config.toml
n_layer = 9
norm_place = "pre"
rope_fraction = 0.5
attn_scale = 0.125
tie_embeddings = false
init_std_down = 0.0436
decay_shape = "linear"
seq_len = 512
steps = 8889
dataset = "wikipedia_en"
Each number is 128 + 32 x the weight over its row's rms, rounded and kept within 0 to 255. Layers, rows and columns count from 0. Numbers have three digits each. The size before them is the row's rms in percent of the matrix's.

# layer 6 attention key, 512x512, rms 0.0305, rows 24-63, columns 192-255
093:127129141194165116186186101149157108145127127140103202102122129048062134146093095132141094144104054183119143103059112162145110166139185141128111154086182138128054146166118133160116118178168135
096:136113154145143097159139124084116148128141094103125110081149154105110149108072160087174139087092148115134167154074124126127099122092197140088114077154101153208085221121161108098128197153174149
092:169068127096112159028103085152120096113109106174078080123139115198155124123136104115105117138099138140126118123090121145142102096164130058139159133102040044130119157110133139125162127124128118
093:139188158127145068117087126117118210168144142093108055158097132179135129152145124175093107142155120195134098146071120113112148124116162182156132171064081086157096117126091185188158119130135100
094:107147053152142149144092125140196183103107073150105140119112182166109119135103119200101144165200140116115139124114121129134142115144115126152102065173152217170112143108115124117053104130171149
096:170099128185175152116081097078137062135136125157121094200196106169151110097195135139164125114113137105186126132113108159184176140128090133167131143111107133107164139097134189115170163111106158
095:094120138146120144073132143112143122134153107060086130138093154079083152228129196116137097129110124164145139168165156173093169152160136112153165126144177138096168139107126148128163105201175122
094:185130104100097127100073138122108127126150109128090157119176139163160115148104160152138111095104191133110163099105154081111133147156129088120103177133151123180091164112072134137124102100139112
093:143128165128187090115154144097105085176115155094142120143112122092082148073092123154106155089129140090173164140102137118115131059054125112141129118166199109164131099128120169182103138149084133
097:135139099122151104101099188111137092069125104128175118114142109109111090101114128111091162151173166116143144148152091165158130174091167138147127166094092127135189109083150095182110171085097088
090:148155173123186214055195054123121141147102139124133144148146086116140123053127134098080114163112114038138113174165108118131102167155180141117103158091092133142091148144093108143043115078059104
096:127168185146168160155102195111153128143090153131153160140082137114127066121095128084180155120122121135123107158118133098117120134141163102131113103164116140126097108125143072061121102115115159
088:135155093124111139165104146111149143075088127166183067082143138119132131154158130129109083125090188134095190119123121145047084114078161056136122103136137114106175037146106146156097141184127166
095:112159122155122164142134153099124163132123178149164158129111095182130096104188143121122116129088183089119136144134095116130088181072126145126125141067154168124185136156175083161116154158192195
097:120132134198184123142110107120100077112165066133174156115148109097124143165124175127110133142146077091152134125117140118099086149079126163138141142098118097105136075133081112094158159139133131
094:108077103120181154141165112122189139104124132106146127138082105122146148157185107195166163090157164211183145146145148111161149149085117101164142108138122126157187115148134127102158086114098116
092:122118109140083110137179187109154068143173155129148143116169127117087161080087140133136105080176075148117150121090126109118183125097121131146133092097174101086131106147115112103180106176157092
097:118201129153101123124148115165137107098126117151127099128165151116127145178111094126054121100129082162082150145156165132150049108097170156103162110085111095135094159131144116053127119092187141
094:193175168158147110209116171150159121117088117158138132122161169110134098117143143164181130129096086131172129172144100180129152092162148152148120096159088134118141140154103132147094161130130145
094:144145101208127035105096084073173067123163157129136118116103145087146066104088100141181164090153136144123150154088141145117092156118116112129146114098177134122171133115098122165218089150103074
094:137129108083141141105184109082200163131093088126051121172147167120104123171141117125115180202145179092155099140097178130148152138141139131152130162140169157085190085162186175109168099149162157
092:175115172160135081111141147131079148079120090146109138117084096123129162157175158110101119148130119184193120140134083156123123128126117128120152142196152179116136122075129094154120119122117113
098:101076069126113085107140072081161082182161133085157071104155126140077125127120146155192146139146175112112149087154141151108150089194131110142124122172169111113104160152176156100112120121124096
096:154170174088095096125178117149098143131132179112110129101153149151127126115101121148133163137176129079125116104117098096130211121169140103125119128154120100057112122116121135124149080147086125
092:117109093130130133137118195148120134168108171103175165133180132128136132109103110093109121118114083122170067183131088119100143164119149087126112109104171111147173102134178162106098165103103114
096:098101108121132158098159107128063164120116121109180069066079139146065110130142102138077095188159112157104135137137091175121116128122087119159116133096084141132169113139149147131108104153078131
085:083146101048138124088120109180137130156131087116160159113159134122166164082157115162154132144156079122099169095145149145095188075157126075159118124168122116073149066103060090142085087127147109
098:147100162135144062094116146189211191166130128106172179097131145073174073179162124160134071168154161155101158105164141108075091085100101136126091112156129123187160138094145092147073140133137188
092:058160106162176150099132189125086113163156177141140088159154142120117115132153145098180070176152100092120196093095151127139140094101157087138155119093087111097076130089133061150175094121103157
093:147116104153117139081126156120130163132154176125126137121118127155129116174085151135153122134161134158146112132128212075097114064100125128146111132159141118106120111143130122160156088176134149
095:162145079150066156198107168121153161122103139151134142124154155184088158137158152110114069091089132118153129166152097111107065147128091138146131087145091182149152137115135144111126158099124146
092:107088135121149157131138169083130091150175150062145137106129157145099197143074136129122205132120163093137204146165056146124153124182119109117123056119124092156100106139098150139111099111071156
095:117115074138191129111116096107143073122111136112119112151123087090154118123137135151114104192150181095130139106086159114132109079172094144071128142118108168143119116126179180118163130142094114
092:130167151147082055096112148119180177147091108110069164141162197195131149112093150166156138181101147106104143085159163130098123159158159144122081150183073148120099087110126078102174090171127129
092:112188081114087088089145118155103053113148071118135121164138117074137155116083105102171136072088120135062109158119161130162134134149100124107138100102121166113175086135084164083132101103087059
092:150082101135127154156097069148063165124104138141167144100133120117158117139128112158186146111128172157107131118136193093151197147100136104116160169155102181139063108153190153166145188111128095
093:185110177081114070107148143166127098127122164089137150131086087113141189110134180154124175179145135100074144114113103131149189079100114172127142070130129097052191112123124138130115148168130122
096:117135111153102064111131101114147188136157118135116138135156107177140121113196153155149184054113157127152133101117190133081122152176157125128112105126190094115135140081156130137154156116112096
093:102107150139104100124149137095098220176104074111104104106157106226118134154104107081094118130169116112118087152155110126087129141083113173150135146083098114133131181125093126105104148104106128
092:143134147074168148105106145063137090100136139118107138111149130137157109100079125099124191114132147130106189128155128149147205110157055180156125178167098123159057137130091128143128141136113125
# layer 6 attention query, 512x512, rms 0.0305, rows 25-63, columns 192-255
095:145094112139145146157172104134156141236122104111124097108111141178136101134136151132144139064151096122148115147131117205153141130151133063106133158135107134103169112168135084154166159112141125
093:110109097159134167165171181104065132139174116078171143109116126112133129147181106096124107131084144178098138125073126083114168122155046157130076145135141182085098099124118104183131062106145136
095:094156096153167115100134158114129117137178132065133126141111103083094126114101091184163135114170083101130045196108132105168091114125102127053120125160194171167152136144152144186028108103172093
094:102075162148087161106169154144147073148092124076100149083177090070114149134140108109092151137152105124125100114122168147142151053056164168163118122163115101101143148090132127111206214134136179
093:121163116137090119118194175132086177156154117127132111154121102073058089163189109117126130126222129157130110129137078102174139120129132070115126114080156179128128126167121135125177048104150085
098:075142084124112123123121138143087080134098115133162110129088141151111105149174114092105137107157110109117131103107117127108142111103072184125116095109156117169122105090123097081180103140133135
092:129072103177202149211143113052165155125156147101159133149139130117130154136108164114096134156146088140154084191117149142134120113127111187158120107139080119169142143128179115108095166123083124
092:117118107083087127105101131095128180098220032160183114123169107099131154115124119119116119080144166133098133122160090099178116122106140142154151156135119172106112156162103120148151182166127104
095:088137143101102109151135141116166102145180122122139155125145107148152164137091102170165140094145125137139129078131152179128154086147104168197153092134148109185098069139175106163162105159159107
092:107124111186098092190128118131125095119172158139114110102104156151092096210145118108096078146091138172131133116109189159079137115124176162140126121130200191110129159154160095150158165164145100
096:116121135189134107106130142188138131112107125135136029068118134189125136143188047118031192129117137071098136089102106153159155093118141173174098139137157199131096117136093138155186116156127168
090:142166123152070137086150135126137135161102123118110163061130137046128078161155164099162067116114123154127145080131195150112132115111212120095114159131124124091093155110122129065123124058081185
096:138122145165175132149093117161193030163072106084124099050134121114067168123138107103171127126151175153145179147147113154126165109128162144088124147135131183130166112172089138107157075089087106
095:143122114113165083161117113141118163138122147171145111131152089183168133132118146140152113047092127157128147151084086196171174143162149090113101130054160085107113131146094184156109084156109153
093:075050075146120093125125123189167120154094142112137077126143121093108183106083129132127110081146118100148118080146120167122062093138096145152101112175063148143101152117123152103104090146178085
094:064089152168142133113096100135100151178101171118103097215103104148058109153159103098142152130115149081111112075119110108075116147084175156130131154168113145167112161083169165115105153100146121
094:136102117105130160112159109137099143137146121186121089181148143113126164142134078103133093139077111132090100112135086066116131111092101102144088086074139149162185154117116102181128096120154162
095:136078112126103193072121162107160117091139163092152145105130103151164169115106141116094114105063140179104190173150108136132118102129073153173078106113122121127146163121144193100173139166148168
095:164167185098116105216079105108119077181142152184088188122152179106055149136134141111025082169133135161122096126151168117149108144114155117141077038131210074149115098136141158074089110136155122
092:096107098147127172124157131170146096127133144177170140104116097112139138181158138082176141071098132128122112153181056128091181127146140155123174141106069106080182125131138067172087153118142152
094:123126134160124159122255125108152166156122092190135120069111126162124067146159148179102137094140154184137111079138103151156127166122143115172165075069139113167160139164066172168134151117103154
099:146139122115094167130062161164147155071083104154094138142151106136119129126129160138107085157096141137098141120085139171127120208133121188167160113099146149208101168194175092100148146138124098
094:101151090141123175149118111142148119130127111147159125101073073192125148111066132135120135121047129109170148122142151110060083077082127108114068136085150117123154128105083091145113096186067091
094:106176171087167116163054080101139142129090108132108174191114139123126176097075153138135131134121135141184159128118145133165137148133136130047180105161106063120152139114178131186128166138139110
093:145126128070103152156140145120185152114157132133147108127117137139079095102048167105139156119100165176102095097114171083126078118101154097127150096177119124118109124152134142168125115146156092
088:079088159099143148114143114078173102135143189104166141166114059154143097163157088128142148084163182116090139150083089080116079159144104080101111149165130193084125125133078142158134087167109115
095:140110155089137153108130152090101098063141114177097114141122105146128113115043183129053132103100142113082074153096123148111114118124110137142099162080100149148133102159167103121087110112111079
090:144116131115125065165184160124159139079183078170178167070130136067106127178157117065164151132090090098089189116062082162125134143109156118098162191145199124138164159136140131112179120114190132
091:115091146144190117095153092115096164150080164115105128096127058114137055141149149086082153149157071136151089074159097127114107109118159082067134174081069099102155129105119150136094150111102149
094:105118134094161121109107150082065135167135140070137139086117134094151150138146085099145144115165183123091120157072100117078156128140209148104168122114160128090067139147179191187138165118119094
092:119139138109145087059134145102138136105140131107146126070108089125080093128123125098183127118119165091095119084140137141069154157140150159159110194096164162109210137126120109143136169123195077
093:076100203112097193084125157122113124114186131166132118140152155175189096128102102104076106166116139151117089137164103083134126096150120140140154158072129099116126075127037141111128191121159147
093:090140091075112209121148088198177111138174153158212122158143067128125149163084115115127097122122185103079098162119119149151093138147118141104154106189110149152112139122120127143131126143133072
091:144098152084140132149079091141077131133139186121103113074130166193103121133143148083107120142167135097139088130120154163142117145135154142082142099100140076139094125136152120103174123167101140
093:158142141125153079124143068116165096133157115113151125127148131153186121098127128089109116109124093112183141149114088151160136161156102054098133124079137114147211124134127140116091132117106082
094:068218090150173178141138200084147135109167083105078161130087175083094093136059107105140113084166114141085110112156119168132109137091153159091122128155184192121122136080162176097155107106168102
095:104131159092136107090162144097142113137110081059109121122144184138130164137137127138124131167154076101176133070079067120162117135094089103184104101167220146170099160128143109141067114086154210
092:122090083105117167134139100142139109112115107098121118126126125138108104109134094136211071092073140145064187115073175135167148194183168048114061156157178131168125109149124138175176124132196122
092:150132072086138127184107123084189136182128085037167147175120128156122132186141144077087143153172144136130127151158110135144152172072183124159117130050106119091093083120165060108159112113093131
# layer 6 attention value, 512x512, rms 0.0305, rows 0-10, columns 192-255
085:143082178132204114107083117133084141104118138117117146159148126102100125083142133134162154106157147154138123142103119143150128111137098175118177163144114117101158133087117160198139141157169142
085:095184107113116158130125147169096125158098067071147116153138166093109091169095156102147104142098070089128148118188121202044116138096160165172133107077053093091132114175152148063087186140178163
085:132120129121140109124132098119105124067199140108142132176157135116139127107198092119108162110123121127114131167120109111066159127104107149203094110083122064146055108175092129180151157164063137
095:068167120166189143082112169155028135091111130107113101161092172076143168099093162126167108175212101138111046079133119160122118148125101078090104160083086156082189123106078161158156130147118114
080:115135089151106081133136165132084171118129116160137061054138151177175136195098119107149159119092068120127137091152146141108174207154119050141140102182163108157169091118108115072137126123165128
087:151124133113123130095124084120127129121053069144161153124181131137140096090069196129111114113118158085163148154096115192132129070138095177193151121118111079192105117113109136128115087176075162
084:186086156111087092161208103162176156166146159131110168133093158086096114135186137144086102143101147119106159159124170123157133100099105162107129145171172202108118119156128140118184127129021166
088:084121109136120169044174097107125110180186110133120130127116136170113142191126112171146125150133123151088143106140085131096146192177119119133155177123158126142107152141150162122109133114096075
081:148126075107154154151063116159122106107076093119159157164146067205133085125093088152192120134143144127181101165149129084100111141105107125106193119116071130106161140094105126129100146157150154
088:128124111099130084178158066144109077094149122106132129177148073144163108071129155129116150107106085135122111085108118073153143097118139118117167140112129103155058150130138124156158164124135074
085:089186175121139113191153176134157167092144112141153175186073131051131069161128157121123116102089152114109142104158118133140122147187168134190158125053128070137116098128116155157139134088207164
# layer 6 attention output (transposed), 512x512, rms 0.0377, rows 0-9, columns 192-255
080:103112145132106091106146085118093165136144170142090147145155233166122137116116173126166096164135167171109161109078050113150097099141110167082137134122114105120077130136125118144159113174154174
082:116173116126097090152083121099150180060111097118195111121126142097139113153126115067141090145138148153163129148078109176077109149082120165131087122112093130065184152156148233115162169050098121
081:093116101142136158119186130134120182110116094187137110136131104121143099151163111091085176076127170112186158127077118083079086112163051140114138137125132168100128117153160161145139176166157135
091:136107145151178091138129094151146098135157085032219146141120134119130122091143164130177093143130133158165098134150126170139138120129121157113110156136123071152156176130142210147098163120160134
078:135108186064137028108082154125143155131141148099112137118178130102158164113148155127113193138152056182159148142126111186141137056146138132069171098163165063098140182173130172142117114096123131
085:182119128128114114137113090100150061127094115129152150124113136122150067094119088106099049109108128163162123084107173159083101197072136144170140117163173141115165074105125103128169109154119146
082:130096115118069154150165179131163177117136138164128100140087206085118102177138072103137176139149154103062126067142174167133138194167177147089120110139113223157148089140063114110159127159161159
083:105115129134111140107127201129160093125170079088150140111130140125188169127155075174151118105098142089129067163132100145180128111120028111184157188130150102089135065141191137055154119110141073
078:198146176161128137110077109118087100161124111092158144154180057160152122107107101156158137164175128139087099122148137094164062081102141105087109133104144145145130106153081130139086129149168065
084:128128125138172150148188171120116110139118092143107097177127150097147121138131155154129109154095136104123155075150152032124139111055135122066149154072137133182067067080144029106150121170124088